{"norm_eps": 1e-05, "bias": "none", "decay_fraction": 0.897, "decay_shape": "linear"}
Each number is 128 + 24 x the weight over its row's rms, rounded and kept within 0 to 255. Layers, rows and columns count from 0. Numbers have three digits each. The size before them is the row's rms in percent of the matrix's.

# layer 2 MLP up, 1536x384, rms 0.256, rows 214-427, columns 256-319
108:121131164128147147109134085109109090116131135158126136132138130155134153176115167180170146147119092147136100138121142110120117151119124143128120161090097145171161119166138118122087167120140147
100:128118133119117104154152139115112119092115132115160102138140146085136130141101104149152113156153138159159161105133155093104153086112128099153112123130131124153161129111109133155138166157133090
099:091129126120124154102142133179140121134112095102110144118167090079137167135143151173115104144116119074141128159144108129128125153177133156189189077119121114153130115139118114096140132131122133
092:156133131130161139106137126143098121122118084116125139116120101154110147116120119127106080142118097198131150125122093107135113101155113124109113115114095149132137113119153165141117109132111096
093:136126165170114127095118176129164123111129089134099134131139143113113152130171105185107146113159122139133090108136104122086103149113120131147097184172168127081120118138142122128158124130144120
104:139126111098107141141093094156158129142145130156102139146112097123145113136128135091104123145100122140134123134139099087111116151114149134094096102180099148146134128104126131117104122127125138
099:137085092111091127127116150123111177116148145113113130173096137119108136146116109078143154114146134107072091133123120129178137092142131151172140103119121141152166099143124153056111128130148153
105:107119150134150073137157120092078130152119121142131121164124111173156149094123141136152103125104156150115128109108173160138123143152180122162140110113169129100162115110127100153148112118083106
097:168160121141139127110171121140087116091136175127097095128162133112148132142141158128115176142132127109121140103119112113094095124089118136094159106144117127145078109180135127123106087096081137
106:131115122129118168144144120145096160164152122136107116095181112121154134106111136162116110122125124132112122168151120142108123090155165149138113136102156149088095133155112114086113139127118102
106:136132082092134148166085142138138133183123124126142132129103119134155164153114131120123135081151127151118143134149123116160143106127122102123148133062118144092111135112105175099179134105137179
090:116131112118189154079149165155130125143142150154158156116104125142084134134144121104126146096128115150171119164118115112162134146119103123183106131114154123090108117130102126144121155111164139
100:133109117123099147122181099115161143119097138177110129113131123133116125140136096114089141115152173149177118172137136086146116102144146114126127108204181180115126109127109126093145148157102101
101:170113213117100139121140162124140134147146110131105128056099103180139138108117143161152119138120143093099131154127105165125123145107120165128103134145121178112106134145157135128108119133116127
094:115160124121155121121100116100132138142122123126101113107118097084101142151093154109145083163116111111139113153159100130121130119153138139123105142115110133107111104152185142165113162092122082
097:125100122114067128152140146130137097092120113151134158130127174140129154100139153124129102149156135094110147128144143145144154091122120126093109177154132153123138115136113145134119138140149154
105:168096081134106144167124106155138118123137136085112124108116167124130134121160129148116141103106133114126142157093061142130131137157124111112100141115149103146105114158142104143110211106164131
096:130105139113118083109119116127147065115120152064131123084147129107106117088097128165098085140110118132105137109159141140126106143127124141118139170133110146133093137113163142119139110085128121
098:112157157083183122171126126113086128144118150114174110112128153139106162107125163120103154136122149130096126121143106097106155132119145116108143125156112072097143138144127119162144087111152156
099:141133114157137090169139130123128111186112140133129119130121116138121154114114098179153144119114100109116132150158098107130078086127082143123102152125123177134106107131139115126144102170139117
095:134119176114083146135153108147134152109114131133120117125143149174116132168119130128119189155130109127100102163141143181141139146108147095097124148117108135159151070096123134116114110180142148
096:159095092138112149105123121099150115156106138113104138134070121108134124157134158118175098143103111143120147124154132119075101113140108171112143132111154133094107101156096151134138136129118058
101:108118079146106085101175103149137106148133109106155115110144088099123128161162137145133139143129124143137135112125140119151077133139124111120105132136149138113111119124135089067127085183091122
100:141091141137125132152106144124153111114127141127150099106145137116145107109126146118124113129161129117144135110143119140144113111141135109124109125120126124104112123107162114115142116157117108
103:130087139111113087121110176143089119131118167099142111132159129130171121143150104123152148107129124164105103128149118163107139148151122121165090086159115132124113172110145086118150101145146113
097:139122164141129101122093144114197111154086145134130139166147131144152118148136128130100052141108150131183146116137120165134127109159133113125138127111144160143129148122115097117137101129139107
099:128129144135138123111123158113063088116148136143147091096150155144092103139134108188104114181146144168112113099169142108108111139145150135117109110087151169120126142112121132142148136148127140
095:191128140097109104161125131147172099076121112126144106139139089127126113118141115080111110143140140132138131153154170104096127156146122153104120099090159137121142106126131084121112133133122150
105:140144142100105150154131116109097131141135140145133123097131165122136134148135100140076142083143158098138172096108118132111130137155126134105160149126114139087115172112117081155167128147145112
098:141146088124124194126105134161089109112127159134116177103169156135127092142128121123095146151136132142135121170134189147079137115122186096152180092094122106121146065126161082154103149145110121
107:135176152168104096145126115149130082131072123103104144117113159149124131122179138121092126139076155134160121126141152142140103126194063153153124123105093130138109087122115129110102136121107135
098:092135120141129132081113132161088121121150110147117187103132168120166157120142113133100129164112096151115133108112143136099134144122087097145149093138146099123097121128146118176137099101118143
104:123100135126105129140155114113122124141117084144122149154074157152174081084135132148143120128060083156112138107141170103099097154128102154134105139180143116120138124098130140134119156136114116
096:141114155166103130141144104113154149132107108103120176174107109117119131150099121156120136118121121140128143152163100096154154153139136129142100134139097129119124148124102122137127143113132128
102:117138158110112133149160134129178137116110135108150102134118135132161133115124124125129150144076161094132139129116125137141128136131172127148114144112128122186119084092144107115141080137080140
099:099143124101154108133100139132173123139116140162134114158130090138167134128146130110124133116138117123130144172127105135142121109090110114159088161140175142161104125167134135117115109121123149
100:118092129134129124124126167113092114115135161099189131133153088130176136186159129176103127126131114124123131116156111172138145152150142140087155114167112177163171146142135119095144110101146137
114:127140163140109121109137103118160130111106113179134114170159085090120142185112144125157181128131127116094155121150126131072096124135124132118105122081138109126132186154105116139127121068117072
097:103127146147107163106100100098117097120142128128130145174124138122126120127126101162103125117101160096127142081130166130139110169102148143119166128110116148148170115104093133129054110158090130
108:117121086143128112129090116119133140069134123119132139122114127119116161110117136120130164132110123130117126145101126154101127098120134107157127156152125085133119162124118078085127114161124142
101:133131107115109107158094108145135111102152111160157166127131102152141122161105128154139128113175144157090129131110105137117106121181144111082110106134108132126118172082121122087170101111147116
098:116145139149129160121129162146154098150125121138105118121166086148061142079073170119143147127134157090120149146108119132136126137130129114148130114121124105107146138167163160164160184141158120
099:105085149115148114185117087106145149121127173148124128127119119130077101131128095147104127146122102131147156124140140140147142138114170115153155076135164124141099144166124149117151085162153131
103:153128089116078132092151150108144142148132146141136122143139144114114147168174139085146141144100128165116117184113125094099128181125092113124098148135154149139141133139171088124149118070162148
099:129160124126114149181153089076098142126068092161094138100130177152149132154088155120115053106124102114164152131151168129116117137096140097143158123118080120112132142126159071157111124131127068
100:121108127129125132153100129124167107085110108134133148141085157119095125109152140151099188137205152138128127113109137114099131135126159114145124150140140148109138141130118133138110094171163079
105:086098131179130131131129112107138141104141115127140112120153137136132111106132138133133125100133094082132154119154108134122100110131096161134148180138089143089149197136100115182179103107114156
096:140105087088116162121158132132133123136108151100111105110112102110159139131113121118163127146093135181112119168137159106116113156133098118099147147171123118131133108105096142148125142098132115
095:156127110082127181136105084107126193129145117147138179142115115129111126147131106116156126100078159144127123115125125120118078124157145080095164156117101110105131171141141144101146134135132105
092:120158134146112161119142134122118160126096170154134073100121112176160137130114144114108116112123130091085137095140126112132111120142135122145083180129138126149103141142147139115138129096155140
105:128116112143147163115107135114082111147119127148140133132133136147136143151126100158114169137138103138085113154093100120144083158084109068112104113131155150109138152105103193120160131165175120
106:152097156105097146094144085097121108109117086114116158155134105102133117139112156130135127191158134149127189106144106138129121142108116142089168128175140151131168142146105070106187105125087133
103:141088126088125104120130123160128109136107107126124149094141101118150138104114152133114133142080133104142116170099121111173095097121113088096137118129153121110100124168110117139151178152087131
102:132104148109123163152115156110135113076115134115106125101131146121144127109133135132150114134121139119156132159173129155154149116120110169142120133110127139132136089163110151129167116148126141
103:134123163152122155177123114091143119100134163131128132136132138169102127109148161139120107101166153149101111149138115177163070131110172173134124118144164050119147094132156156125113155135121160
098:096169099140150139131118126158125152098125114126132164120114137148113123156146124118117131151149102114146167075111157104081162121158121128139141094146126138119120136111118143130113114107111171
102:148138092120108120133110118132156124115113083173110147130118161141154170150148104182113121158131112095184102125146124144137169117156111149099122122129108118131176104131118088121073121156111101
090:120147103128127073150125125130128122135099141122129148158122121151099130146129147143134161105097108096101135127096119131127102163136155134120093125153160113099100126145106124127115124163105115
097:124138150152142163112153128129146107120096144123084175124176120145115132150112117144142151157122165129101133168140123112143153080169144111120135121144143128165122151111151137116121134143094127
103:153125129128118095134133120106152145080125105156144143134086114123138138130111129126149136142142138169085141131137142115095141142156082129124159141116097086123155110102117113127126129107105148
093:153106085145137157146120124152106131099118104070102145148141133123125116154125189127122156140143136091124128127109063115152108129117145139140127113094139137113162141076130128137133112126146177
099:162134158065168104139108174100134118141119144114135117164146101151090141146153120145120150108120104114147107154113169151138175126143124123121126121155155150140122126128177132114149166088147105
094:101110111123110211138136161140136189129139132128099081149126091142097079092152133110133143140109104121177131089150130152119124165107112129129123124140117112149144168104155129146136136141150119
107:065134137134128148152143140111149137170144080111135142155102113172089130152135091128092095111111123141104104145155119106143103082139123096165130133159173134142113143105183191133132117128109110
105:158145126140145110070092144084164097146121142123158117123075176114115138152113113098138108144154145085101146129129136110111151106155111145117133133117093136103111109093120115085151132178103159
085:141120104130161127157155120076136153089141108132131077098106143169136099158159120111144148153087114122119124130146104130135162125113140125111125159114119104168146153099117154122096166185123138
100:100100139155122090089133190149162142105118069124146140107120170115131115104115125128171091117142114104147133153087122089137115126108125120111133121108155159115100096115128149142183149086107082
094:087158129150093114149132134078113126107100113082178102121136152125111156089119180101143151122156091114115189113135159101104093086110106138102134158113128142148157115102150179151112138127111104
099:142132094100094144146134125117131108121106118134126136139109111090118123166123137134156125142146145191127134177122117098101143137119115123138126138156112110115159156123086107145173138136102164
096:123104143173152141122159148115091065102176108116146144139156160114136131110132126129135083133163123065110146100120158117145131154106118140110138101140126111132101091148133078142117131156114115
098:151122101144121114074144119133137113120144147137113079128113143139127150140132128126148103100142118131153140128131125134124119119151136138142100112148142125121170097111133101123155151159185104
098:135142136101181124128157142149101137147123119118095172110124135143120149085157095168125142107113136131142076142139127103117155108125130110149126173143088107093070124102137136075084112131121117
101:136102103120136117180120176124144133131083105142138116153141107112098122135115157156109104122153103143166162125133137127099169183109149103112168090133139084201138120109168127092131116168149137
097:127143099145120161100123098091110098115117139129143122156154152143143112116128096112146128143139103110080142149129137095155117094117114104120125127106140118129121130173090144136132164136119121
104:128096168096100117107101176117182080122116147207133113099091151189111141081139144160128110139120170136123109115088159109117098157085117120131142142123160129081114126078169112098074164166117161
101:131151137107149134138105129157126113083139114099141131134134107131079103143135145109090152132119115120119162164138129126111108135131139070124112122098162113118109077094082113102108088148113111
108:120116078120116107134097120109159101134167135118107154168114128104092139118145135121148131146123102101114160140103147109150094131180193136132165148132156104141111107098096115107149126149109157
092:151132155120138176102115114117120168156111112097120128138140124107115133097122124138097147135131119097141128137143109123177129136108151125133117146119173178154132133122101108116129110138171113
102:120154147125120158158088157142147101130119139094123113166134103120156081150148112142129115132080123112123127109128143152158105133175109139115115080156131166110135122139122138134123134130120128
095:120158163112106139090141161176110118105129116121140087127114104118111101108098168114129122092150124134148148133142167117116119111120116171113167137126117130097139103117123110129183113072140140
097:137133141154079169102132134152111112117148146095157118113118110158125142103130103137150167117117141118129090126098134140165118127107156112101092111122139140117104131133164155148078117138114126
105:141108155096145124118114165085130120160129145123158103137138109099129119146127138135108107130121123122129110116126123092102125118130178172121148134136096106134151117164128138138139150097136134
100:133130111121141144123118146134162149142138127092128159077155116114137106137081125134090136103136144108148134103148047090120085153111129124112165128114124148132114144124106084105154200172100144
087:126153155111169118130134086157146150138142101153122123057155123160152146162104134150137084118111171122117141167169119145133138112130138151139140109131172138062147109136133128152140086120147158
104:109123119137132108143120142141125140137133124122138125167169102123138093131139152102110105118129165145136097125155152141115104093119149119122169152104092136130180112114093106197141107101158139
093:126157156129135129126141115125160107110122115125102169129137110111090164124122153172128115086138157116141147093139140158124135156143117129128140121099167159155076120150147080154128121150143110
104:140130127100134103150127131139151157133088140139108146138106135150147116153085125125103076093158112143129109119121110076144127140114142130096143116123157083095147080112134126111085119095147164
102:121150126146124087137153124135110089094119148134114152119108141123169119158092099119084126129161151162123137106146119119115129118107119103100163112141102120123135098113093119093129104120099139
103:107111131155110134140131149088120118163153129138145102155116128085124132129155148119127121141136140096130090066161124169142107103164099133095106134144093127078128150118165141163104146112124167
095:114153130163136175120122116146144154148132133085125101151129154136087108119151098142105070129172163157116131089139165088143148160161108111128115130124149119121129093125092144113132143141137109
098:125118110093115127103136099140150136141128140098109134125081126116103120120162109173132121123146165147109142143126152095138100143099147123132136115143113101166119123128104158153128167128120140
098:119121128133096161132129166094127100098121130165139126172138145107137102157141116122147153120127090136126126110165164084106125120121123172135163138168143114125143128114106148107076138111118154
099:164060135115147105128137091123114118123142119150097142119121126129142144135140099077148064124181116125141127140116128133145122076165098162154128159126133155147101115136151138124136141114114160
099:139142120083147143140109122154111168146108125119120164108144100091121124150134157121141133175126127097114152120138144136108146110141160141161107074103130131153116103149131100144119127099172150
099:097083093104109103110164123127169112132150139167108119144148130125103117137115086191139136115136131124091168124109151145132145116121103136144125140105178138156128163109178134127124143108108105
090:138111135117125112111159141128110106161111114145133124125143096125129139091117127153116115142124134148144128089134131146115088132149176056091080158120076074133107132119130095118110155110140096
098:115110116120117134170150162136140124139156128179111096143157117108167149160117141179114164139148144088140131102151138104143143093149121125142157114115153140126121115152121118099157162147103141
110:160081178143076112096131111108112153130107094103152126093115123142154109130136092144172123153100098158155116159125124127145116162163136128138113120112156139135178105085115105136087121088136111
110:093141107134170111128178098126132114107138190134116165125159146164100164146135094146117151153143118124102136120127137176134142136108143126123112147139118111140122150151102162099106119138132131
094:111123140103080147145117200111108132147111153130159097120136176123123172101098133133101164161147146117144088110109125154139089130150156137128137126146123110150151127109110122125183140111140142
098:145139073131130130163118155171105167140101109123161106165111148213200113131098141167180150159105138067109096113132138092126090135120137139129126147141126125098120143147077132158117135139110096
104:095088134145164144114115146136139107124128125102101113098156082066137128072103150100124122122145140081123087120098136121139156144105158117134107108116118126120125133160131112091110159107107110
098:149121070113116119146161110074154072173163114141144161095150135150140127074138154126153128144132159086135103156102158110107128154137163124151120111128105123139134100123126174165079145146148101
099:133104122129128068147101135119114134130087113107135103117142098119149173107098125143158128130146117152124115118153149139154130116169094142126175118126131103118117107123165127087156118127094122
095:116141098120102130112137113154131181123116127162143144155107120109116155152123137108152161104162109133125117125100121150207150115148101100123110132158093100153124135136089145139119106146175162
103:125131126163133117154199126142112143146124105145119134108094150146131133129153138111138100138118128118081127100088145155152115142150092114146167148136122150127142136110093144131127141167122079
094:119156157139099140120114152108121122106128124126143106161127115139145094124126155126123116121129109157108181178134123119125106136141151080115147152144155119102098106095199163151120123162101142
098:147124148123170150184104142117098159159116181084158143129182138086113148171127098162170127095111104159108084143138068141132113086122137147098142127166135148133136125153117163124148095123149126
104:064130129125100094138117107134136133110098171124127105141110151092155158164135152163122152143068149180130111094084133109125120122155140157099126125137095136112122137120159139083123157108117151
098:114195184129089138148148127118133146116172131116112147141149146148123143124171169140163136124119083114114144151171131129124113108139122130137121103123131114137197089136179118104119137109126149
095:125136136172102087125073079150107071084121144095129085108132070094094154144123149090111167145144139170176136110132118144125127101133120103068128116098163121154137158124114161160148183119150095
102:148148115176128088104121125134131153152094126126099113094138156095142153164174118149124140120130152132133112148171100134147159118179181107115123114152122125141147166119128145149141104092121118
102:113144125137143108122149120103160132147143136141138127117120137155114124089132112113129157125186100096142154110143130186093135112110102160129086117107114104111115118110111129148066098113147133
093:132137125122127109132103141120175076169094095123149071092157162173133127132182118134160129119163104148126082096114161109138078144112108132080123114173164152130089162149136081121089111094165106
093:144084141149123158115117153152127112121137109138147105131114137159143105090135132107139083190121146105069159085178113159162127131103186121121106123202137136157154124084124149122116142131125130
097:099121163123134096109123109136102153144134131131130144177144142160140166154152135088135138125126165135074071076121136110141088145138113114120143138134137142134156129072095152097137105132170168
102:146148199129130132146163111096146159139121163114105124145158116110106171108099140176116153154142088092100100164158111175121091150128119109121170107099136126153095163136111107107154127118134141
098:159090138126098154159123122129151093121141129172092094132142167119166124142087121133134108107125077115151127121129112103101128093175167082134096128116152094103117120126100114129117173121126144
105:154127133122145126136147120162169108119113126124095126135101148103138106104121088136120122099116134102110106149113162113133145160112099114128107115128126090112116160126131143135117106163144134
105:096109158134121139135074138116153136143167138109181102160146158147112136123143145127159151155110153096150130124121100126129093140124146140143073135108108080150139161119132139131141142131129087
113:125179084103106137162110117176114088152148123102115124109132146118101163161145114148118105114119147124159114074127136140164141099118111131125121154126081112153104162166130137182143128125131140
096:105170094128108151117108103142102125163143118207122118113146140112134124160137133119157150116146148158114152106103143113136141109128095117129096110119118102115152068101137136103101181122110170
099:145110146136116145170140139128119100117167126114143136115140164167147147176138074165116111113172061081123125185118128132120126153094143113134122097126113144123178095122159106104121148126110079
099:112147168142094086133132120094157101167119122122101072102131173094131128132157142135145119118110150108114132109139119163109125151080121131121116137144135173067116143152135164091144094185115141
104:118173146108157195099138125165157124121134134134160150121118148140169146103111121059148099127123118139122136111120108121128141109164092129140148173150131135160167132125153123172128129137131130
103:125120136112138140143099104137133130087131135178137117092094140141141164140136125151156128100122102143141136136142142135118141140099124113114148150098147130103128120109139149098108115115114132
106:143126136135169097114075069116142145142085157137116102117113111102096079151158134146083112172176146151127157146157146155117119132144138116111120166140119133088147078182132143115097156102119144
101:127108163073119115128185093140164109080142152138122133111132151147095133138141078160130140166182116151138090135115157121160138134125100116166080135145132136087096119138128079137118157131133180
105:121161083120115143127182117166094129113150075133159100120096137114132099132105117102138151128147112193157171081110135130126145109110162110137135130135156165153161151097118117174119101130098165
097:111116121151147169172103146082148110078195162134097113150129155120152109127120163112106136112085139132162134122148193131094147127109119176169117126100131112152127143111163129115140120137166170
097:120128182129134142145141082144148130136165154153094112117147158138110151109139102114117136112166133141137147140101151139152106105179136179178120118091091159150118089106121104135132108113134129
097:131139131113124147151113113100075107145117126144092187136108165137154131088156118114106133153116136156131116149132116123119110088167104114103119154108163153124098164146118091117146167164119108
120:133125123110120113123196081093117118110102125100112130133154084137111104137163113152126127119129130143149151125146116102077156141111168106120116115144160157135128119162140132149123132130126147
098:125125135159109143103165157137120113169133125088136135110170171124141130135116138118118082128122140143135123160174095146126138126125114109182088108129110154140164139092146118141149102154103162
105:118115142113100142184111170123143105113147141121120110129118137131136132124097146163118120140130086115105152132136104137099121163110130118142119124115160082124167163124111107130119132116119069
102:167111140115177097097138135149117089114129070136172149146084124138143166069154155131122115138080129113145134093110126122136158167142116158131109146093137163131149126138140128131171105130120093
104:126112108127159116133148156145066158169109134175135154135128135151155142105138102160154144144096136101092127119120072131125108113159129128119125136149108130161121096108117139123148105153090151
103:131119163144114122125152098141134185131150132116108117156103133174158134153125093118153116085101139129122166126077133133115125142114138170094134103128118127166115123138124132148158101144146157
102:119138096145116150119124116114113098136114109158103132095074151113139129159131142148143139130108127128141121165118105150119108141140153152142122114108115054102112173121173126194126101180164143
098:156149119113102106127144175116114160119082100137131100084104152076134167123076141103117128120133133155093125103160114157155164144139137123114124140160148143081143118075143119129119157102135154
100:137129131118132112148132088136129122110148166087121101103126093191136131091181164128165125145161139114126104084113125065124120173137162137109118133076125152137179121135178107100117137097120118
095:144121155122121090130109135140102112112125137169126113140089106142087158102139095171111103108126122177158119151156103105122139117136106132170130161125126139129171096123087183119136158164143163
102:107161088128185135146128152156154066143117137153101150139080139157154140139116173090117138143181138118117150102119115131164129124133122113105165132137065111136132099145130156100100187111121125
094:157141101121116126112154128113156131132131124130124106111127111108142156147096149108130108126098130149154103163122126140167136131139124124132158116132139122120155147142149114146154080145107111
101:167105129113142115151103104075185116122138109122098147135122082119135165114136154136112115164091124119117118148071140140103127144121133130141158123149143136130130076141119131152133123080080098
104:133140118169212065153121161120096081136118152072138089116151132083155124103111134112100165085082140120122145131133132093100122171074146137155144127124123106131198139130101109158096121149156110
100:128108150131142123105114137159164138153162092116128129149112125133116142138165119171130151113156114117127139108181131085103149101092137158107123100144113113138135158118124098105102077097136106
094:097096109155086148076167106094146104118115083123113122161130122073118111138145123154136099156158104097156169069102091131121121117123143125127181092158174109139124088150099138095087120089156086
097:116125145108149112121125117175051133112117118137144137170083117182154179150157096160126142151094110139169148158139105111104147148142139149134132090144107167155101139114101142108133128137086133
100:123125104086115099128148130115153120087132136096140136114089178146142145114148122143100151145128107130110138082123138130144109136088144132182121166107121101088102151090105149144113133133163203
107:154086120138140117140100149096122116145123123162126120160153145116120131152122101070143127115148125130150098142179098120140138089121150128167064114135112196137101137093159138139169153165158085
102:133067147132145121140125141123151112101170121104119119141169110117115102118131113137164152155155116109125078146132116165138136129154155116100124120120101121148093112134143116097168105149099146
104:180146140148121134161120129118101142093073139124142143142109167121138133130120152100111165109115115114109140153139105119122121131137156111123100135114156103093104120132121087129156140141138190
095:120134115114131137188185080134175135134087089145136115115102156125140141139075126151114104111116136158149161140155157110167109129161118109123075162137131082112092117119116105103145098120152127
098:093147138133183146130095131123110123130172119118130115093145126097147082094090113123166066157132135108097123119146154112162084104089140175138094118131164123094200113114147108119149112187174103
105:144121145124174129127119097104104117206118137123138123149112132137164116130097099118105125136107150142112168166104090117132135120139151103136108164063102152179100131142109146134121115127152077
101:144113134117128115169118144131153134111135102110165164159095156151083138165141114122176130132147085144107102128165121139122163074147115127198130132134140079100152145120119132130141143147116127
106:137096163123088142140118097102117148170159098132092110124120150147133170153145156168146160102134135149140141120135128108088111085146136107129129134132101104124122136087130096121060135143126111
092:180129120133136159137107127131109089157094061132143088143124116128137160096152120138153189102109144116132169129103143110125111109135088128119156097127155137118169136141130117147124129113113133
106:112104069159142144118162169148116111061128134153125108096134141097128115127099072145141115144084166087122146139067139118120122161143139113151143140118116137140133140122155167147143122161108133
106:136145091121127073166138130075120153138157114102142122119117175141109107137104180141133143146127176137151121140127126162113119120135135090118152110118104124114111114151133134122125094106149089
099:128116131137119165145100093097075107119115100138123155098155065145140156103129133091102156113118122101144087125098093155096149142126129158161122143135095171139125124104141126124100148116110134
102:142072113137126140111106117143145128081114134137099078138084148101160158074144101112150105142103105123085115119142164092099113134084110124154104168123061114075154107110107104109123110143081164
096:130117158151155140097127122130133160113146117119137132148155132143126189114184109131144142108105137107124149110105095173127126130071109132175123136078092122150114163098078104134084157128155152
108:151110139126081139108142151119109136097174176128174131120089142139170120159120130137160142133121143098145141155148093174151131161118115120179117113134070095119126136172121181135106122146149114
094:150114143105072078141148147101121154131115107158113140130073138144169092128139102120120106132073149117086120157124154149117136113078088149183092107182155107145165162190150111150136104149132089
104:120143142091149149124150167113164116162155100159130167083104120133134083149155172128113137148137105180161129110124115138171101093125127127105130103119122134125130099127139087126088116165077115
098:147156122175135111148159077145108127175122119108157114137125148148120131077149116158155140112150170126152095171156126122145117123113134123143121128107132141117082134165134178108137108118152154
091:085173153103081094081153116130160158139108144146129073169075131147167131089101125112125120114116141132095095098118129120091108125124131119132154169150074122145120113174123109150139118155138143
094:126094112146142142131129122148111095156144147142117131122132124112146150122119106132151099138124109089118122158179112103141149146118114100099103134174117158076128116156115156126128176120089119
101:119096143180120147131149115085181132109134154125111135132152107146134103101102084099126151123137083108171149209148115125160105121122097108144141167166122085146121127146122124125100082174133112
103:134141130116111093161133119092135142115203143117129125127109104117118126133099150104112115139095145134168183075116118149154102121132153117151149129120162148138100158133124136136122130125123131
099:067100149136133114160139154176135126122119123107159197142093173126136122110121100096081128128145115134102143123139151100154119136094170112148103127114111114097167155104114132177172095108129132
100:167153127112168114127088101078116151132148118119133127126106106114133126151119106177137095115119182089161128121136140110104139139153149121109105147103112131150156118170097128170133148112114149
097:107131105146078099148099120152122107096140145127169134057116122123157132152118110139122074135160138134120119108136112120132141109147147113122123140158128149107141076125143135083120124095101121
104:143133132115128113168208111099136107154118115129153161120161124136134139097151129148155105129120098120114174146149195167139096144120115150150104093108118124145138142125110160136120134119091139
106:108144137126137126113101119107136105074162093110131120116105173108092142128166132127166144137087154132177084128161123126128114110125120133072095152116135172146136159111117117134120134131147124
097:130093115094153119145121134163081168161142138165112124129123122144128101144104097103139145081132182105125143115113121137101116101143169132123134139142100131161100074119156127131125119125154106
095:100063124133122138131128041116104117121163098136098144100088151131125141125124134139144123103141099149125122145119138145114129117129169123076143116097106132105128120088093136166123115117125138
104:139116126143164133152152142145145170128110144098143104125143112094092107129129097158131125118128131137111134118156135161120123148127096124083110170095166107120108134112105123118117064143139152
110:110122100141170131126123094129122129193139132143126136156161174123091107115164114144128148138134116108134155150124177140124156118131109143117102111083096159169148142128146138153128147106151124
101:158137136134144139144128107134108103178184097155165119096152137082098128125140159129127172120147149127125141129117127154132154129098148149144119125174148168098132103139125138106119119134122130
100:098070116120136127122099088079136090120136117095116119113135130171136143128132130127138116117100085117207122157137147117125140110113114132124099079161143106124088133156097144141121156156157127
105:151141109128119156125100122144113162125155140126158152153114105086093123070084122115147070082116131142126087161120089150115098118145146146124146136147119140107082086135168115088128153097149143
098:114105100133123161088161081184099175127120097123156163118131146160104100145130112103140178157144159150142115114142147118144122142138128140122165131162174175118118131123108105085148131131145147
107:098126135132136146122103116080149183149165131120098190142135127116150090154146124079147105159113121127107148105139137139144129111111138160123111122136112123144104112102166113128139174136149119
104:093099139171141130123142131143143097146168112169112121110157160150130132141129130125116121137161130113121181165103125151130157095140117167120136126145116100114154129129166099156131135185139096
109:177080141150129103113141123170126100135133135148132167110116114119116115142140150130097120132141166099090119103138168121162185134146145110129133095127137149124125111149153145151102088128120112
106:131135141134136113109081079116156113115095116133161148123088114093150128133166114099072118146134115127126168145122143087139085094133149116141134158158142183139086145114163162131124131122127119
101:116120119111116103096094157155118146153133139148135141166134135065131147123137125131152097164198108130181157086095165138142137116109076089126117144099124115124134157139137135139118141121110151
098:085140147166157134115143075122180134141120145132088112103151142116129182173114091141103127123132107115121101129148072102070133100147134118155150139106160120144124093155149146141113102125096097
098:118120121146119135082157119160128136122126164139143141095120122129108118121101129128108136131124142143148144173149101120102149126123131129108087147128098194149122157163095106107158155118117145
098:118148115110093097117128148133084150121099130138110131125123175130130145154104158089135137124100130119125152155152151120139053132113123123147124102116133129123171121107101088146138106077172164
097:112139165099132154117151107072129147126154109133084083140108186136121169096063139134136082138155137109116153097141130150114120092114099141148141096166070127124124137107139122102135114115081121
094:134117127142136101181118151122140145159163144149097138141092141099133121100142173097112104136114067133177134109118106122075122203129117100133180109068150107143148120121119131138140084109131083
100:137110126138121123082139131140136101104119137122117141113122092124138100151106134100158131168155134088128090132143080086141107118159143169112159104133119094148096126166094120104150146122122146
097:139140148114110163105149128140168119130079150114134141141113150128159159159147101087111144136142123112089146137148120119145147125163119162121136157106089132092145125139123153172124100132090111
104:122156145132122110123106109088096130111147130129121133111151184133168119142172130126109139120093108124102107119113132114145145142155170133128129118127092133088120171126120113093172145142157150
103:096102125146110164142138076151125135165133129108129144117165145078173146145118098156121128129172081143161143123118126129160066131153125092169136155142085139100138116136103170129095076174098117
098:169157097131123173204145150119156152147107119182154112132120107123132112106098159126147103085114122154114115145135155136176110165180124105115118159094100083130128111138160108115152116081154104
099:125082122108106109085107153146131077159125085156115111111120147120091130119115145128124108102133104118127163114109111147126119118105103115115134198165096148129130077134159128146151130123127116
096:138145135104122156099100126122146136124108126097123141133152124118144115156103146135130130147095121088131144106148110116111134119073110130102133154126110112150125109120124149119162095147084151
102:082153137111135142084140116075109092145143086135095111161146138108181121100126107124113099077116132081101161136139141110093138120116124093156119111143144121156159121127155116181099164125130173
101:114139156131145094110126107115117121143144130108141124162075126171138131115125124137116132097146123146130136158104150109145127097097139159111051166141140074144146104131088173148139117171145105
099:079108124119104107119122163107119135152121101137155126142122137105140091133147121143129112148172082120164108112126165098087140145109133154097101078117132145148132147149142091135145102110091168
098:090127082117090112145131116146098104129128139130110135144102145152128114120133173178096135130153149096113139162120104180110131131143139165131137095156135123167100152119138097087120081131145162
105:094087049101131150129085142137135137131136182123131101140164133149146127138158131139129153169142114146159161141136114167152111111121160137159115198095185139110106106086104123164126126133102142
103:112138143117106127151086154175119121120156134146125138156091100123125137141152141113142167090110125139136147139152192143129117096113120110152115130143141154081155170139138112115070138086161113
096:105156139154144139144138128115110096132152096100150129119116111107146143178144162206102101127170141094154133118122144192097130164109132153111147092165138149140148115133141094123145132162139139
109:157102087158160136131106122174145133127117107127145120135086121122118116139153122105124105161127138156147074126163132100125167143118197139125120129139115139106135186141141090099128110110134149
104:106125117077099156097118111110167134143117161183120142126129125127115115115147131091128109123141126133121133158100129117145117106134148135112093095128125088101106128144134111163142110111113174
095:147145130098137151120127129172133129125071105092112096158126089122130157137136122129124122108151154140134122122118096079100131136072110167110121123109115122095080113144114130119120191101126124
099:097129168106189145095141108140074129099143091123126131135147163123120131134160085151135148089104146138142144126147169142138146145098131162123167106127124151131136116130129100151125121119148081
104:181122146136178088149145116165136130164177141117131099136113115146111113110132125146090158091117120156130086089147138151131108152110121127116152130133110150110064083170121129162169132162133112